config.yaml
num_hidden_layers: 17
hidden_size: 384
num_attention_heads: 12
num_key_value_heads: 12
head_dim: 32
intermediate_size: 512
vocab_size: 32000
hidden_act: "geglu"
norm: "rmsnorm"
norm_place: "peri"
norm_eps: 1e-05
positions: "rope"
rope_theta: 7360.0
rope_fraction: 1.0
qk_norm: false
attn_scale: 0.177
bias: "none"
tie_word_embeddings: true
parallel_block: false
extras: ["capped logits"]
init: "normal"
init_std_qkv: 0.0405
init_std_o: 0.00695
init_std_up: 0.0405
init_std_down: 0.00695
optimizer: "soap_variant"
learning_rate: 0.00234
beta1: 0.95
beta2: 0.99
weight_decay: 0.14
lr_head: 0.00798
max_grad_norm: 1.0
warmup_steps: 200
schedule: "cos"
final_lr_fraction: 0.1
batch_tokens: [65536, 131072, 262144, 524288]
max_seq_len: 1024
doc_mask: true
train_tokens: 498600000
max_steps: 2107
dataset: "wikipedia_en"
Each number is 128 + 24 x the weight over the matrix's rms, rounded and kept within 0 to 255. Layers, rows and columns count from 0. Numbers have three digits each.

# q: layer 5 attention query, 384x384, rms 0.0701, rows 93-157, columns 288-335
# k: layer 5 attention key, 384x384, rms 0.0673, rows 93-156, columns 288-335
# v: layer 5 attention value, 384x384, rms 0.0712, rows 64-127, columns 288-335
# o: layer 5 attention output (transposed), 384x384, rms 0.0598, rows 64-127, columns 288-335
q93:171141122112142126102110122181114127111136092060124114159123145125125144131160081097129142082115106145146043090099105145085094116113096136164116
k93:145096146158145081166071135154079076156166158132072125083123116107097150100150121160170132113113118145148106132133149069185119122069151168211091
q94:133132107127102103154147138162102161150045106170122104143134137162101131117129150119077129127109175105138123117149149126164143157145161118099147
k94:140136153143133073146146135127133166117085133126100127127102115152111142140117105087135116141089132132143105094151172133091102089161167097120107
q95:163128146118173115075147119119166107113215143115135131123111121113130113125147123116172108119092092151143127077100137111070118132102146147118134
k95:108132126161142109164093128123100117141147118107092117140157108101099147087121142109132140117136132136124103130146164091128125135088132116137159
v64:086125118128117160110136134106087146116136119136138074149132075104147112120152129136119112104151127147103141103148138148124101135163148110128079
o64:120103144103157121160112097127172138124125163137136170111121122140136134141117146136145125135108092130144148144153155147149127150123139132148119
v65:129152149105107151140210138131134122129105128141095118098096097129151136092151155128072130144152132140109157154109110140106192116151113111107155
o65:095100131097151141114084116129161155121132119112157140124104126144082131146109120160102147145132129153137121096114128143116109108120129135135100
v66:120144156081180130129127098107114132126093147097155145141132117146159139092142159111131114159085129106106143141154084164144164154132117141113158
o66:133104110129099108126093116148120108122107107127127115125116155116152121134134096126086141141126136138156114141115131110131136152125147098110127
v67:112157108120164132103117140144174142167121108122120161113112125131151162101163152130132151078110118103127109126118166112125150123131132139124083
o67:127115184099108092102137129128120115169134101155106119147147115098146143108120122070122073124140115095150081118106095106102119139126143124149131
v68:140138165131099133095108121165125097118152102158060085108110133119115135094119105137112153115173118165159128141119131115159141132113146095163149
o68:133119094165140111154128119129121109129132106120151128125120147104134132140147145143145123167138116097071128092104115107119115123136122151104130
v69:172132125190152137123087102147143115107089121131121143110096100136094130123171117139157105112068097112096183121166098126124129146124089114126184
o69:074133129079091146133108116118109146155144111144158124104160156140125095158154155121136144138139124101158106153133124133168145129124113110107121
v70:105143157165122128086050105174165089139110120121149135132135148121164136098123116068093180078106142144110129135104151100168148119152096099148129
o70:129160145116106133172120122083112124146129115121134141137119140146092130128143125134137102119134112116149141148198140114093130115096116156130064
v71:107114153146111121099076090138133170130131108137144127143120122119141153149150101104116121167119141116139163151130133119196137135115105165160127
o71:118106135129126126180159157120141106132139108121121137143182141140106127119123120181144128150120114102160125118134146138125126139123163130099099
v72:137154103116086108142175110149126109130143117157138103130105084110132116152101143153144146118144125156114105095102121135108168121149149129140157
o72:144134136110161123129141125134109143097145112138122132163107154125134099147121145122109091142113124137137153135131125103139126103120138141094105
v73:119115148147124115148143168144099118123130127128112134156147165135177114150128121148107151113138173152129095109135130170165131096113129129145141
o73:145144103162131126127094101095154127160152161146140134122087069093124103102116097129141099148135072117109159123139136124090112140135120155162106
v74:109112107154138144161143108083099162115142130134107114123126070121069140149110147169110145141090068086111146188120136107114113108131171098120135
o74:125102146121134133147131140138101121111113145126173123160140177141158103112127078137124139153162148155154166089109120142158097155152100123128061
v75:106141112119158134139106137129110115130131097116111110108128154136116142157126131112122173103153158146160132119111165173123136121143086154127117
o75:124131111151115104126156134121128175147107172090114152163134156090129143144145141114114111131120138089095123149184106112157136104147147114161097
v76:132117093147094150089132116116087156126163191137147071156112129163117117097137112111153127133132153161164133087130143127111136126131169132128145
o76:113096139100112152173147143162135147113123133151147156142106135096125133150131147124128127124144112100107133141112106131131135146119068106104125
v77:130132118111112156169147166125101130094127137158145092133099143141160125046112117161123160139161118140088157135112111141115151129136150119093113
o77:137142079095127110133147099161114148124085111145124133130151148155128106133140147136138121141108182136175129129098095116105129126133146153141115
v78:142097176144140110119103116105150120107078127111167135126111138130087099116147138105126109116061121139142159142144109136162118102157135108158080
o78:141183088105132167138150109153197140157163100141111167085148116159157108128121101157159156113134116157109076142133164140114117120077117120112131
v79:075111118085139155125089151101148099155090159145110108134112133142139122132117129111153132129127120176108096141099136128151128110104156131101165
o79:146108121143142088111155091176140132118153116104087122117127130103126091116123156135121122102133139126135125105108128117133138086127156109129145
v80:088153120134095089126119141103120128139161140113103087138134129127162113146117135130150113112150139138154132123116116127137143145115121131146121
o80:116145107130143158144123113143140154199108146151156146134155157099112127139172146118096150125085113163126136128103148118138169125113144114086150
v81:117140121103134107130157108100070162110120118127169144115134123081135083131121141191138115096111132145123102100122131153131146120113107140128135
o81:131133119156122088110127132170136116124108115119122167098100145163143129141121138114132152106166169138130139176195110082126144144102127136139131
v82:147096126147133167139091128155163156130126134127112131096137127128083093112129119124109117136089147155127139091105160168130098101161157102168131
o82:130181102139126115109132145162131110118145124115124137131134122120139131173111124145168108080129121137126140149139132093111110135138121158122128
v83:121125161130136136129120139147122112136116086100140106160178107127150091165119131137135116113119136130122087101145143165127125136132107157162113
o83:150137086170123122101122126106152153100170160105130097090132124092079155118142126150138134136110159111194151129167137101131148096147134112141121
v84:125127133098129117150145139101142128130105107126167156136157094092144126143147120102135129104096111133172108098121100093117095091156141130132127
o84:136149140149122144134095135164147130115105103103114109110104140199145123117110122137160070124151126112118135155127187200127136159101137123133088
v85:136178131084117125129158076130133112122158140140168121119179155088101137148172128114137087136145135148145116132117132138141133181095151140120130
o85:117130167119144109167107168159117107115113086129143143129081113146145098161081129125115138105177123091118143129155133173141104068153179117143097
v86:162139091128137136127154113152104151098175153087131147125117130108108108167115106144135114153149148120123157150115116100089147127132147148129170
o86:112140137096142149143130137120106101131088110172109112109152138110146141072134127137115081131122100152107128107132127136130110109153107110133109
v87:098106155156167133093120130114136175137164127114114140139132146123123090126124154149162180152087140106128125094140175106138113137137112117144141
o87:124168132142152134160136128132147117134113083092173142113115136123105122153120111106102109112144160154132130108100116145096163128124148113099128
v88:123143129159124122107126098159088125140122137137128116126140107136123151130129145104094094099126113148140187133159171140130105139173124145087069
o88:135114106128150137113115146088161100125102112144150156146118172139154134107132146119132121136149130108130091116129136109107118115113110093167111
v89:100124106107155154135177105094101112079135091142119131125118135113100106137070118137139125135121140101104109130104136133123159139149139080134126
o89:147146128139120134104131116153133147124120160114155140147127088120126129137120155125103108106134119131123147142115116097139134130150137178103133
v90:148133126129128137146083103151115109145150124128098108162120155139070164133167113129104118108137130154116160048086106111148104116098145122141114
o90:123161102136113141107142169088121190111142138144184115145144150156147178110096086139143152147121128108113130152134148148141119106156099116127113
v91:163149153090144133128107115135129137115121125103164127133089112141153093140135137094116139101120096136123113135120111112129121134105157132159122
o91:119128154174107151089118114133159098119150126148156119101171092097115128139102097127155129177122147108139160134162149172121086139171113104156147
v92:128146127126126132136099125152082128138130126176138143161112151126098107107143132120129145099125143140115137066093123122100151126093137128125150
o92:124154129119099126151162121142131122138128134116157085129110140151145179150134164104127150120119128113134131157110139145112136136150072153112149
v93:112115122146144132110107086100171103138154141136158106137132122103110074118126142166116169104095115127128116067103116149098155139120139107100112
o93:094140108124118143127117111154118170107105108181084154142114135150137155134134150162117135126140145137118115182150136100124089113170147089098157
v94:127101125151125156135149159115115175146153127130115145115128162076078127155148124150174139157117110119152083123134158145100075162117095088123113
o94:126144166135100122093144095099096120116127113152133143130122125154157120081103130090123076134113150115095159144121126137127120131146146186126104
v95:115120100142115114134111112123117095134078144168126113103118152128105132121165144122105144122136113057133113141131115144127148127067143104163110
o95:162109143136132109138118150139133154118098133128126145097136155160165112150091127131128094138121183124126184144128118123161113086155112120144120
q96:113127155125143141137128132162145140170152121127123125148111147132144152123136112136095131125127128152163118117117150108133137128106162111145132
k96:098081090140121102101128115127141139130104121081118126128147101060147115158137090142121162123084134142086117150164122110116125123128176161081116
q97:109115125123131141124117090136141130134119164150106147118148179129099107095127146077094117141138130175127185101100149096114169143138086114126118
k97:139135125146107095155104136144113149130149150098114103119118115129128137107096166152127129136081119104152125133117134154172105160144125148109139
q98:158138119113121107167132155142098151180167130081165092143120125118150148106110115157172170108102105129124106118142165121134107106110173088130157
k98:131126132120136117093148130202141143116110135108131135159114116112146143130145077164109138133157129103119127127114112093144103102208155149136085
q99:123131137191136159130148120145146153114148147102105141123128122150113109131142174098120128155098150155153144108116110123099147111068101159134121
k99:144166180151147117129120122146115126159137143113124125116158076092115130117126137112161153140125129085103164091076112105175132124187133101151145
q100:105140122124126141121097095140096115113100120175110139123130118113150153173163110127123110138140103115134142095149095119127164128161118119101135
k100:137100124142163113111094135093090155128105128123173144147102160141128160127151126135072157095129115147169120164101156164125112131153157122103124
q101:139161136123134128147117125118106140109127135112149104138094122104135147148114135159156155099137132104157118132132161118127090156124124093136121
k101:112099096164115117146137127160121125113123140160127105153118114122108143148097127102113142105117127075124140135141185137146080120098155164132124
q102:121080085149095151095139134127148120115117131143120123154151168145160118117117129141105110162122168133126118118113126106107177095126101174153128
k102:134130116130157144130120134124124116171091131139086122117144151096157144113121129101071153147115125122149128137125138124144133119100148107120111
q103:129149106101115122108126118162135095108109114130112107113124149097141149149131099114122104127164132099074080131139100116186134097171142099121120
k103:190070076156136135135147137121117129144124095129162151143143056151101137120153099118085153074176122127167123128160133141140130096119170105127126
q104:155118122143087128168139128157175136149130148084156134134148150146137124081161144117125118141110131146136168117132140134082116119119124139134137
k104:110115090111135141148111158165100111145123149136117132138141158134137110130093138139121130141131119152159132147135113117134103161116110102139088
q105:125118075141123103102135119127184117156098129130083134098136115132169117111134117127136093139164178144113108117115078091135165079126121148131147
k105:180111109115121094092147156103155116113153148133189119083157151171096158123143111163113125090101127133156128165152118099095111130104136110132117
q106:141109113152124134149168132149150139147163124131142128131139132148111124141116144118115138156083119123119150096135168137123108121122148140112118
k106:138153146131137153147095137159146149134111107150119118100134177085126142124111143104115114133102119138134132120114139138156152131126110163154115
q107:131096113135120119119133127074143141109144156123100141149145125115173116132158111119121093133133133164131110115112103104127184155103112172140147
k107:088140123135098129118121160145128112116125109130142116113144167138120118138112135093108151086107141159150131095113129097088152161108124137158124
q108:156106123145134149110145149118105069122157130134126160126160156113093127152148136152105102121084132137122149138142128158133125161131159164102147
k108:129135121121127139131123133129147150091134104120161137070122139106116109183140104161130142104109121108134133157130141138102140127128121152107140
q109:105150156114126151160138100154094158091092121153149099113136126116187131133163093132113129127123123130109098134115096102097151116136096129107164
k109:102111145132116113088143084130123113149134095134113107158109107152092134105112152114079114124133148123125094103180131111137135122154154148098144
q110:123157154115116117134123127157149149127128107102153127108120124140142098140113128120148151144157134126116131148145128162111143102127146114115094
k110:122142131136127132120103125121104137136119123157123128133081136144133172131132089123132105131151123093123104108129110110135133115138127128127108
q111:128128161136135123138136128127136118093132106109128124112125146133094159144110163169111136121094120122136163118143158161119103136144166107113137
k111:142186131108130119153139096155149173120098096136204127100126104128156110110145138107151137108129140125147145129099155100157113063139140148161079
q112:125134178146114141162151129166096119150115144108135129133128087128100161121121129097158150165108125165093143112163117111107120135193114114118112
k112:127166124172120131168129169088114085163132137086108107107146130123143113139138169149133129161171064100132122152094124176154120103038106087115172
q113:133123143133123115129112121130111128105127151115113087111180143118123146151122141151100071104090136140181126112114136121130146147133159142116146
k113:126121134113136147149108118166122125126127124120122118132141116123147116129108168138128139116106132121129138120143156128098146097128157127146132
q114:127098095136140154096125135111093117137127121105146130150102147082100141120100150152073124127103127134129117152122145130155155151182109128146146
k114:103066136139162049186107122134122118118144116137114141141114154099139098148169126135109152129131128129116159112186136143120171138089147158129101
q115:141125082132125137154169109125157103109201129161166157138131145116105129149140141143136130134099118111131137112132171132154167165136110082130111
k115:147112075173120150142159106078125163082127114123080095100094164144108116088110128106114121126132145145071163097131152152135121152184170120162150
q116:123131125113124120107105108135135120155130130140120123109119119121185120143124114133172133125163130114124116100135113130113127082102146152139112
k116:095151147132122155082091159139138163138126164114167110116112128134114186152133089126134136128136108099148106117108134085107125132137128108148153
q117:079126160137109155096120140115140159156151137136137131138107098127098127162118127152189126143108125101120129140143118109132128135141136119096123
k117:124112126166147125107121105111130140144122131142137127116133110108133129112132132146125102151156109126134099107115119140138120126115117136114135
q118:112134137112105107195121163088135070105121137127129158138117165109138149132083121106130145125087171117144151100160114106144175138163120130152102
k118:125110153194078165122149129113122079108118174110139135106105179135127130114166181095146093122120047173140150154128111128148107099133103142100100
q119:111092141135140146120161116132184171142171120119141129115115154133120120158151152157130090198134119106134100115173125155138159146129126109110110
k119:108112096089118062113093138091105161118156122116059093071140093151073114122106097174131117158181131134118183161080101142115144096088182142141180
q120:152121154126125116147075130153134119091096105101082103098142138107225130091107130157111101117144117081165114131122112129115101133106111141167149
k120:156096050155163107104131156164155126138115121129109145117150199153142147181147151140132111130150132110104148096127123096099139151166120130162106
q121:130162131103124182124163116106153125107092132134075147092120126120120103091147138142105060180095118092096113116115168113138192127128141096144151
k121:126135096169135136116132161104150145088140096133158092106152122131141135136106147106135124097136171098051125157140139119140168116156130097161168
q122:135137100125106157086119151078143104154141124128161139124117156116104136123090132138173161092164143118125117130137118125136164117121110152125107
k122:213125166148125134110108133140135137093181167076118198118116109088112105135162098119120163133159138172076107177157116139159155129157102104099126
q123:110141142142106100103136113147121134116112134139107135159124133175139149115094140110113127092097133136126150177104152141147114138130166085103125
k123:066136111114111132184149114114113122110097147120111145126130128121139202121087184119130133087155112103070147108158135108157131138182136150156107
q124:095080127164098132085091108109147112146155157125146142130115157116121131086095095130133086139102126113164120126136114088157131183142133149097111
k124:124105169190110098140148175122105109190148164088150162115114138070113134120126147149140131129109145137117153103169134147108142141109094134130147
q125:128104158108133111143128110138155160084150148150117095123123160131095120089118142114138134134094129123207137116117164142073103124176136150131115
k125:141149127147123187166147130138117126123114123119120170122167119109079150118127189123161097141106153132054134123089137102168093096171163115190162
q126:111151163138123109144174123126135143111107105158127112109144127098125123096099103156118152099160109119132154151124124189126115104143090109141109
k126:155124078144103153147136091137157085067119163130109138123131107153140111124152121075149123105121123120085123078141118112172100145182146094107149
q127:118138126109120093138069103144126135101103121103063124095144138114161143154160100139096061140145124113108080100157130132142097122123136154129150
k127:123127111089177162135139116104118087140128125148113108138152142139161066100089120121091124158126167108134126075144157112117137108122188162149125
v96:104144139149128108157119115097163093151130112124123147124142165107149160122120192155107142112151145170134113128125123127118142135109132165124116
o96:161138154070147166140134137130105104108161173097109131138083127116137146198144169088128135162106116105153119146091108153156137146124166101128144
v97:127137185127139111142104159072154124164127158105138123128118161156152139142128135129125138077141154130115142064148146144161126145125120136142130
o97:136163173147112115107130117155119154129155125104119128168133133144108164101138141109132131147126123130115105141108100106089113146124154159115170
v98:117190125104157148143120139125124114127119123096120156109147117187082134139137121108107123101119118128123161123114111136074132142162116122168156
o98:118121117128106131131116172124106144133142156126105146123123159090117120124136119155175156128150102123115130167149144104196116180137143139108113
v99:182133147146128087167154169121132097134118131127122109136122091125130121088104141116147117131179157153175167150139159138134143133151146124131130
o99:145094125082145131136154089115154107125131121132117138134165141084090097134107091148102142137102082112128096130135127133151135140130155071131136
v100:141099106167111120165160125109106122108144106099113129135127173090104115128127094160123150141153141183109094135121137148133120124114110146119113
o100:100155107112107186160116130163096144118130146129157135152119117174116169138106150124139129156140153068153153120118144129150078147134067135141188
v101:146146115104164137144138124158128116120143123145089077143140107118115138151140129103175116121116118119113114096128124130139130125108130102112155
o101:117135143107133081139156126171132103111109173163133134093112146135135148104120123116102145144159146136150108139132141144123121131139113102162114
v102:152121126141099129158073143116160172141114188140127189122126137135070152118113118131111118114148128098092152159106079112092139150129115086108153
o102:097147174151127086134120133117125132157165136114123126122125136123135127134174159108158107158088096149158117132130171069155110132112142180117088
v103:145098134103119118100126118142161164091114124093118084132123146157136124090087132089115124154109152132115151183142114165097110134159117132127094
o103:110150096119113137074108129082141119157144163172098120155126140132143089162137112127147119193148149133149165091111130150143122118045165142106141
v104:163132115089107152111138166167157094128095112148131087155155143184137178186182117148173139107127114118168126111131125157128137154106117169135134
o104:141123108139166130124111176079120116140147133112096122118139107113112097094123133125135127112093135134126170125099156138114137147132138085114107
v105:099149116132135113106164176138133132117144136100098147104128120073135117138127120105136147117111136188103126148128127113129147098128150092127116
o105:137094164136134123156106137142111130122133157122123196144100105156120102083140115163144098173118114131138146142146116135091130135113105125116110
v106:104151129104117119143110126167129135106166179141182117144101109162120130169153115151128124128107094113151175088144112123148146109115105100133130
o106:105122131137114126064109089122140153114110111110164156105124154154185164114177124086151111117162137140126095196144130104089117125092125140144096
v107:083110129131127090135138139107061162090139111085152099138166094156129062124160141117160135124112133155123133133108161106146120127168147160099113
o107:105158127131120143157125115139132160160150144120164126164117169156122130137141110116110148128083111148085129157119111075145140152112102123127134
v108:148097136151111160106112146112199160143122109114112151137142129141132154107145131126110135101132102126106153097165163167118157106167126092120111
o108:122109126148152139108157090089145103144157150135150133134143107096091157079142151110147134115130174142141109152145121112090153168116138143109143
v109:104110139139090122140161098071104186131117110175137138130178121082136145144131133171143139147129142105111105146109135127150116172138097125121125
o109:120123136117152161100113133148133108139145150157143132131086093147113164151124148101131091150116127134101131130124125156164162110114142071103121
v110:131135088143150117179142132148099134105168150151157087135116146166140114101114105137129129134151096132135119134114143114140108142102118117118145
o110:123139176117129119128157092126105138149086075186123104087144140149150164113100125135105104124142154114113098094133146154167113141103139105157140
v111:107113142099135145136128135109122134179101138152122096106124096111087150146101162154127103146167130090148129131135116119158154151136115149119139
o111:195156157128115102099112112132171112098144098089141131126142163148082157140137098124144156127147133142119115109131138115131120075161152102146133
v112:124125149121146156148079154085099122125132119078129117117101157149123080094123115140116124139158135140113131154126136132153143119101151123101168
o112:121106131130146127132185075117126110112106146155123142141145134135132141113120134121124109150092135182134149138144097099116099125128139134150136
v113:105135157156085162131112102133135144117116143115180118102102105121097150128160133137168032142148120114128143147120150157128145097158161126096115
o113:098079142040144116122120195092105138103129089126131114153125154146156081084158141137114119140166081104117071114144115133124116149111095116126164
v114:126149130134101097125106151192176097142089111127139122118082134077149139133123131139082154106132123143123151066123133099126128153095135112121095
o114:107155105131162139152139138147094163142133132128153102107161125137154089140088171114139156104108124171148107142164148143124116082142145158137145
v115:131174115084133130102154108153159109100180194078110128149107135123128131139121122121166155114094128139097124116129140113138153137135119137050118
o115:150110135136131102112115125111145185163105091165132114112123130151152084144155101153143127104116116145182143131125115126085120119103168092121121
v116:128143128178131117157115144111149133079135120103117133143142109155143113078107117099158095130158140134101105153149118145091173111159140138191092
o116:106109167121103154109101160127108120112124143104123142103172119077183089130130117091061142135130126116099142120089156119141124130136140173122165
v117:153121159133124113144133184119129091128144115103114152116102177123108129123103140196166094140167177130161105095152109126095149153150102109137140
o117:108077100116059162127109111090103128128149143182159147149171169126087114128089167139111114117118160133144120114135143146182110152146176097117149
v118:150101096114182164093120125160133134172115127123181103140123084157125145104101128123137115162129117102155146114130110120177106151162123090162133
o118:105133114136111071125126116113158124130109138124137162132160130112137127103148116167097122101121127107167127137122140175126129139118116125158137
v119:190155122121126157107149106143133116141171159121111134142146142089088140124119165148171108138087125151149117099084137179127131099112123128137118
o119:103137074145169129111148128154146102131099153136114145095121112111121198075112087129105156119100100135120129109116127102144105100130122137158098
v120:147104134141148102172118156121105122134107125086084135136114128139153130160168145142149158117112134161134147119106148074159144162135169148120105
o120:122125119123137142096115083122116140145126160109101097110138070131109106100118160139110123118108118149158114147149118120106119164140133167145142
v121:090129150131090171151139143082146144117118098148114093122133114093128137118127128089129148116144133128142093109132135136143137142121150128153116
o121:129105125143148122106119104136104113122163122117095104118089131120111128164137117144094147129135124077114127113143136183152144175108144135094135
v122:115128144135131122147112144147128142109112159135133118139118135132139141123137163113123107105131128108125121091124154120103173134111155118123094
o122:119123092139146146121127142152087128131155153163116131129149119166129079111105123081155144095124149179113125169128119108124122114143138101109141
v123:138124110092156098081108129155144100120162071094137165135174130173080106146167080127116120123117113134097145111157116118148091100118096103133107
o123:148136142175156104154151133125134131131119118090132132107126120132136156114159101157150112105101110134115137146125091111103130114127150137161072
v124:088141106125102130085096113130124146107156113136140127151141124105114067151071137131083190137106152134158125129128163111134090118162115147093154
o124:138163123147150103076144152131085126124153131126147096139107133169097112131180115151140172153141121155122141112087110135154136084117128136171126
v125:083122134131138140132095169149084135080123125138158141125126112141165155107129131081108140089157138130120176103117136121139133092140122108118177
o125:094148161109152150173078104114138091122086167155107131099136128127141117130117084132126123107115168103143127112143099145143113160121097163150118
v126:099130094105089103108161128104095114074156133092129075119134104139114156128163101159124127137152118131154143165123166120097137125131102150112116
o126:132090162158077169105122127121159112135138109149116139122137153135155090127144169111143102139113115125114115153128105127155145105154108122147150
v127:156123149118103143103149146111104112129139098124112114126109118113135114178078162149137138147137129086153136143082091106128081139128175129118113
o127:173105097139114099138112115146132128122118137107139100105133144138112109130135127107100140117107101139134121104142139120076145089114096130137121
q128:082111127149132131146137126135147102101163114141144171137099103099113115141132117156149120132133107120113122140139121128123156135135128105116163
k128:117116118174157152134146113126166114098177120150123129166076105117131104142137129132105112137128157113146120137145136149115106111131130149118117
q129:122095087127151146109140138170128114143111120129168084119136126133134149156130139109123128154087115135133100136115131095128170113125120115132160
k129:132116115127126146148143130142133116163140096135187126126101113131125097161136103121129146151129141145165123155126132119131167155128115120115122
q130:135144113157114121142148117146152133149126112124115156144142129121113139134110152125166153127118133174131109127098132094144136098147116092130102
k130:131112107148116149094097138101170103146120123191075151148116113073109095151152163158156139147095137136083134081086121141139092146098171097106128
q131:180115168164162126095128119140135152130185126169131122123159090109107129130144104128107140163150070085120115106188126110122146118107119099139126
k131:136156174151123134129143123162107100153171082164102135196126095124102136187130115116116102147131086147131099143119154095133124147062138092114096
q132:088113081122115161150130112155145109093134083107102142150119123127114096129083122130128124136144127145118112158127100123101130112144128105150161
k132:162135101143112173124108104113152125139132107121081157125132141125116111099105143129139126109115177103114113149110101151097110117124162088118142
q133:181128146125087124118147128159131146113143092098134143130109107126122088131105117151140137118147147122120109141106134141128108131113099136117136
k133:177086144148111160147154124128163119147143125123105121168151090094139121146132096126151129134130112128123140142111171137161095140142141119098117
q134:159094149111114152142162138131116148176102150109116120160122127138110138139142121136095104102136151126088138207166165127089109136176145136113116
k134:133105099123116136156132133126114142167117148127157101174103085139127124133096157102122137126125105165086134144147125101131118116131130188085125
q135:153099083152114120156118134104123138139127110117113130121121134139105116092135166140098139123076163112138122106110161138155142122120121091094136
k135:105100115149082160107127158110136158125148137124143088172107157078112164105096198147107149127118112149172090090150169095152164106152146125135136
q136:111135144103117133089103077128136173136118157121146111110097109112092110135109144129137105122119138151122126080108156146161150149125138155137157
k136:115140108118086142111157135134147116171134111148113130126103152094100138112099145146124151125162139107181111103138090131111110136114129108135144
q137:110145069141121115136076128137102109155138133153123135106094142152133150102156148130134099139072173164108134102103153129106149128117145119120119
k137:146130142131088115097156093094114117107129147180120154082151134139110118106142143153126126124100166121117146113131160108132143119156112130153091
q138:134143101095154139116117182117151180138108136132145161118141123140147123085122142095125098143096114134098113126102108127119097136140155100135106
k138:149119145157183131152096155151122117170170110119148158118133099131108084143145136153137094143124137126135135138086148123130091150135135078138126
q139:100123120139109139148095159100124125121110101127116094112117143113177161112157172078117103153087127172148150077076152159157120159111154152138133
k139:145122119101157116176112095090126111074113178106123130120118097128143135139150155107090114119111127156128118132140147098108164167114121138118135
q140:081086096086150174121124078159136143145113145132117115132103118123136144185118106150163155098118145140138158104121156154124145133124095152118127
k140:058130127114101170077116101118131140148143105132117130129149134080146132157104142138125160156113125110159126120129136129174112100155156125071119
q141:095130109128148146108092114126160098135078148127126095129162179178109152125116131096124096154086138120098162112100135150169109092122134101111164
k141:130100143119164133119107129087085097113124123115144139112181143075070126126114121093117123139096141149094158181103140086125105087156144126158107
q142:086113093156131170164100137142125169131074107109112122136121146141122101132125102108133120143148112128111116111153145131109100106135165117111105
k142:139084105166167143110047120105135165129118155152130134127138078128139082131185118156130109149107154171149120095135168140103148151142119091138075
q143:116127070108131138121118116129096142134107144115111141095154155135107127098129088128096116134139134178156150080115138143108139126155123118131105
k143:122138090174106168104106097132139137131136141146083136118123113126088161089110157121145145067157121162083120111117145127134165145106109111130116
q144:085130076123126134118129155139137111122119117125148109117153112126118128172175157125148132126073132088096149130108128166123124112109161130123108
k144:106131090113133157124132099133113148145166102113146116144144117101108128149124120157109118157094131134130148148103147091122061075127168121154126
q145:082153085115157150120110158125113151128071120129084061107140161130135153092112119134068093135124122099056093141129119171157089085155119135130139
k145:153132124140155135137101119087129089108150163160076143100163106096081127073161125109102128151149127135065087080173121121157144113097066098157118
q146:101143090078127144115123164147113130092121123151103073072098157146143131141089114115103082126119129114086106124095139121119105113124113119133141
k146:130121118143156120144151134136071103061121117143088108134118133124113089106122148115103122150123136098084089114103170147154078133115139081161124
q147:118139135119163164134102117087097135145109127140117171088165144130120111116144110109092086131095102117128136176096129126134113101131136122131143
k147:145153126107107176106152120102084094117100147164115131089143128134132147118108135150120130106168114163145133106160097127108127154136132144146139
q148:096119152162156140091129142137144111149104131130090106118134114106066117115143095137107130118094122132090121138102112140138117099110123083148122
k148:125136131134140141101140106117113107098113080121153123154146122135095110145150087153122147164117067109132116147105130142087101071150131115152138
q149:132137127102112105131179159180092135102133119104120103134101094146141142119122148170059096107135178147176134099104150139129145126109137139078165
k149:143119134122140123125149121147157083109133115151143094137147118134175067104149141181129078124117168113109095115110152166116136156126139040143141
q150:121125163141129094129116159110089093146168155133136134147177114105096168106152118133144145129154112142153109094147130114120146140123129092138172
k150:127141138097119087111125130130125145160115133089126139102114110176139102150113116102127089154111158076162119180049136107072104117102180098093101
q151:156108141137109121128108139139106129121140185138158156097124072159082079151118093103144154121149148078130113158157096115131087144079103119111122
k151:155134175098119147159093163144084121142165084106139079133128134142106108196129083169138122164108118103140117156118151102134073121150140094131106
q152:140090120168109135137152119077114105137148128085159145152121106112134148143133159151191155133128119155149171201110112152108169161142161132144099
k152:117107100123157149103065116108119147145160124107158125142128102114117164153134120118113117140162123113103122136118126140142155130120125119184121
q153:112121150130138155113100124065104116121162114143152131198120161129168099120133092121164134126125117143155123143129073122128124120150093151150108
k153:145114133117146148112083152099138125124095158144126044116086127133157142108136122120127126101129128126174119121118094112142114105123111112148116
q154:119173096180112126100117123165169123111094141150077127075109114154158117101139119149125157119124125127108108133116123138124133167141142160156114
k154:068200085173128179112133133127138147119146135114075173151093114101122146112146133116125108160136134126135109165132134085140106153117172163087142
q155:091153103087138157128145161148145126120116171161130114074129123160109120141112157131087097162139144104083111120132144111151130121149135123135151
k155:079125109115107179120121122139098132115122148140105184128120121137113132093140181117107123150133116150146157100154129153150115102085138113137160
q156:114192119114125142106108119145128152117122175168116115112129139121107141125098143129043087118114142128108125098143137137153131121101117141127123
k156:136134118141128151144108131137121148114115130165131134104109117128078146107118168127123114101133080135113132093161135121170114129143137162142163
q157:139074127181097142177173131117121103128133103092107150165141122130109158145163157129170182136152137152191149135112130133090149154164133092129144